config.toml
hidden_size = 576
num_key_value_heads = 1
norm = "rmsnorm"
norm_place = "pre"
rope_fraction = 1.0
qk_norm = true
tie_word_embeddings = false
init_std_qkv = 0.0179
beta1 = 0.9
final_lr_fraction = 0.0
max_seq_len = 1024
Each number is 500 + 40 x the weight over its row's rms, rounded and kept within 0 to 999. Layers, rows and columns count from 0. Numbers have three digits each. The size before them is the row's rms in percent of the matrix's.

# layer 5 MLP gate, 1152x576, rms 0.0444, rows 1045-1083, columns 0-71
100:525497456512550578465501564517475587478441528393460480452549554564500438474475506445532548449520523446526494467470480521466486536455440542438539494516415509510474470532489469500525449508535489507454503490540530510461
091:503497503541548484476408476532514491521527536538499530452426526524406432430498486472459492501506530404467457486501464456478403469519476541535541459460461565548495557447510488507471478511529533522523437491398487499464
114:511442455440502423503517478468478490516527592458465505584476450419477443516492516521511590480454511495512529502553487466512550557492454492509502518512493492514544623510491652454508482459489480464519423495527506522540
095:485476494473541518441495489485454499510474502407504465527494508464485539493448520472447491466470588447487460569589493525485514433500422478536516503399551448434435491516421517468498529544529534446595540491490486515566
090:515469536513444518466545556463548500413501515481516517551518375502522531505483463508551513506509538480542515520498486457517477526526430556528555534498489437531526486459516564523504474422423494490460487500568473440533
106:487500520477459521495575485454538517572461531529456502450536529568454486576550491672478518520501488491491439498573466478555507457529505510491455429449494517449424407525566511447518496510518472484495488611505610507465
111:527497483510479447517536504515431479519542526506564571483567550492456484460474456507537533498451485461483543458495529508467515563489457518566554521557496521495530548605524488475503508516480490513499492521494446484482
111:506530512455492487487533539454507488513501547524443621565515519551450446477458510533530523485396543534617507525470448492560506489512460489517533556470468507580496524501554488415487462493515542503569462560526574550417
112:548476413554488475491509491439453556483574514511478413553510500585452485556545483553504440454541440397435479453625521521488493468513556470481559484509466463441433486541544513505504542558510429525573489523510477443509
111:504562452481540561484500472458476472557475527518454491561549529456436397483521517515529549535484467531516437523454526479500491501449483498461502385488510474481443524491452490472431515501452485530512457494539446502545
089:494491503488508451443477468482493540465563511507510480469527558459449595524544468451497524516509578527528525449434496509564533499487518535534545528470528505513553520449510461530557525502412427576485592522533563517473
086:541554525457517474524492448497451558527517480436477564479472477507442530468499485570499469476553496510453492513517466445494460503576511553540496485442531495481562584512516558537511555485499494511518458473503528608532
104:465569475395478498489441574472498495536531488494562580583490530502499464497556493476506488537467455520491550564590558581463475544447469514552491465484482521513465460514496507479490496477475437432575493507539506542443
106:481489466451507475507444490463537532525494532499517518479516509501457495528548460513538592529501459503390449459492519518508516524516479498529531463473539509460443486566508476422547469467424481479515601593506468443480
097:528467492499557456487545516508378511538537513488499514449500468533526521516486496506469497418579571428474575480489533506574568475498578500526525478474589466504502474503555523502466608519528513504559479477504502524479
093:513464476521452465548530492467529448527529526516469505491520545468471545495459545566549530435512500454448492435476568571474508509453465460530519461539448484501472516561539566467493453502488458532490517524448456525523
112:484522531516498457480511473473537510522460540465550478443504485496480480528514488498508499540462468538537542396512445541535574520489462560435509436518572463506490479502574529544527544458567450520481492467461535523421
103:556470511545534494460476437500571594533533483475510455453521567464493538493494572579487524411528455494477506525507432529554530464511422466502477468464484473498440508577507535479548558467482523450515491518508448523449
105:500510501495510536491502472467458517452497535457490534544460481491372528507524510497552529521520545571470455562499531442516550513431418506569460536503525503497486505455450569485519514495441448441528527501490474520516
098:473488480494481469543451438529467502495474499505498557454494473472412574489529478468482511519468441457446508567504512529503498535514472503604487479543555563484505509491498525456528526536532482431544514438519484476431
107:518527490539504531466505471436428543476462499516545549504500517507512473430504522609545502492459491478509507511515489556488450480528527513431498481458462504497502467466563494536502519468538543501524493539417467619466
097:483499519518451472418497454555474537491504605490484518537502474507488513530504547446560466479444572538534472483511525543523469548519451524434489570570470524499561452454495456500442530529450580549530501509463479453482
095:487544539523547527436518496534539557493491517514544484461440427506507534570541557475429439537467558482452443486583539488546499506444465527540492494485480481480433487572573576505534495431541452479530521472466438502510
107:444514486473492518470525528403510480474482542499509445507509490447409486493514568540507539534504501483483441485500423518505545492483443439530497428515528510605475517414455484477496519570502542555568513517410552520470
091:573511504480472497484420506484476474483478570443481436480512447554423577466559481481537485504446466448492467549506487548517470516489514533493491446494501442462455488489541479518425473486511468525500457507536459495457
104:497449436520412496431490522476514511515521518489542507517460434429515491575542533438522462450453506534538562529454513549483489569465513561469537500428454455495516548527464522543427547443545556542479462427454488563477
092:559506463432513623509451498492503456472496555581481499508513528569467548547493484431503470447497512487454435545474565476467495446502492468532534507393509498437554508498492474477449487502519473566578475532511534535473
104:468479502519483488437518496515518482510494492463429481533553627538525533542489451460470499532492510454547514483513531516474485545509535540474526521435437511543481474480499521505551528546416470520506526480481447502511
098:515481462448600544545535527496478408546479472483579460468499405470520467436537534568541522471497506495596473490480555557529482484532480473419500462504439528516420468500586445511480494521520531569525469559451582503452
092:513474562492476535521579519442529524484486541533458444524475438444485507489492470501498520530512461505581500448518498531464513513449480483460523469458549489544476470468466479426476508491445503518446536541471492482521
103:553491519456497479528484551379522444483460500514510493552464450482466435478499438514416521541544476492490541555491457581522489475505515487534541473430569445540436551569518523424479426521507492512484453464489461505548
095:535455457506555519432470470461522499485458548434471527475501484517493479502441477495583522555452455465484435466443501504548416441501535556522474514515518482501453512474473523487483581505494490605469514490545464431399
087:494551581556464461456438417489486468446472508493497420448465453442539458492480440494499479477545558520441514511478503515520518580468602471585489533516515497544529525560587492457525528436504473527523578465560527558516
089:476500484521571448486613508445475464473507519472513475479464462478490542566421546544504505604506430509553545455496523518521509472475476526479499515463560466493480514491492493451458468421487488488444562562557504494536
090:489553477475487445526450472513501481540549445479483504549454522437539486458538573521512583456569508495517483391438475486492512468486544468541484490462541455546472492519521492490479482527608604502501441486481551458530
105:468509470517573534465504435498469542492506533452484433472461461520505433507482500459447460517478490518489531458578451452540562499431412519578548516496574547465497491477529493498490528500517437491516488521425478497498
085:476558516510511396423471521493514490459588528515439505502517443562542515497490519502507544567421521464509595441509508611545583533503545500565486456448534505600500488494535473535558525467486504469466532473493564551526
100:475499474468514545489513543488497418507522568461501455523491460479536503516436521566430524475479497504498495495513528575537563459442416506482556420480474472473493503557486523496458474498539455519476456512524490500488
099:490464494477476456435467500407525537454452503486515478505502441490470532519458504470467510521517542551512497484527519456546500510480460520522486440512466466488506504558483578441534457409556544522469485577509483503457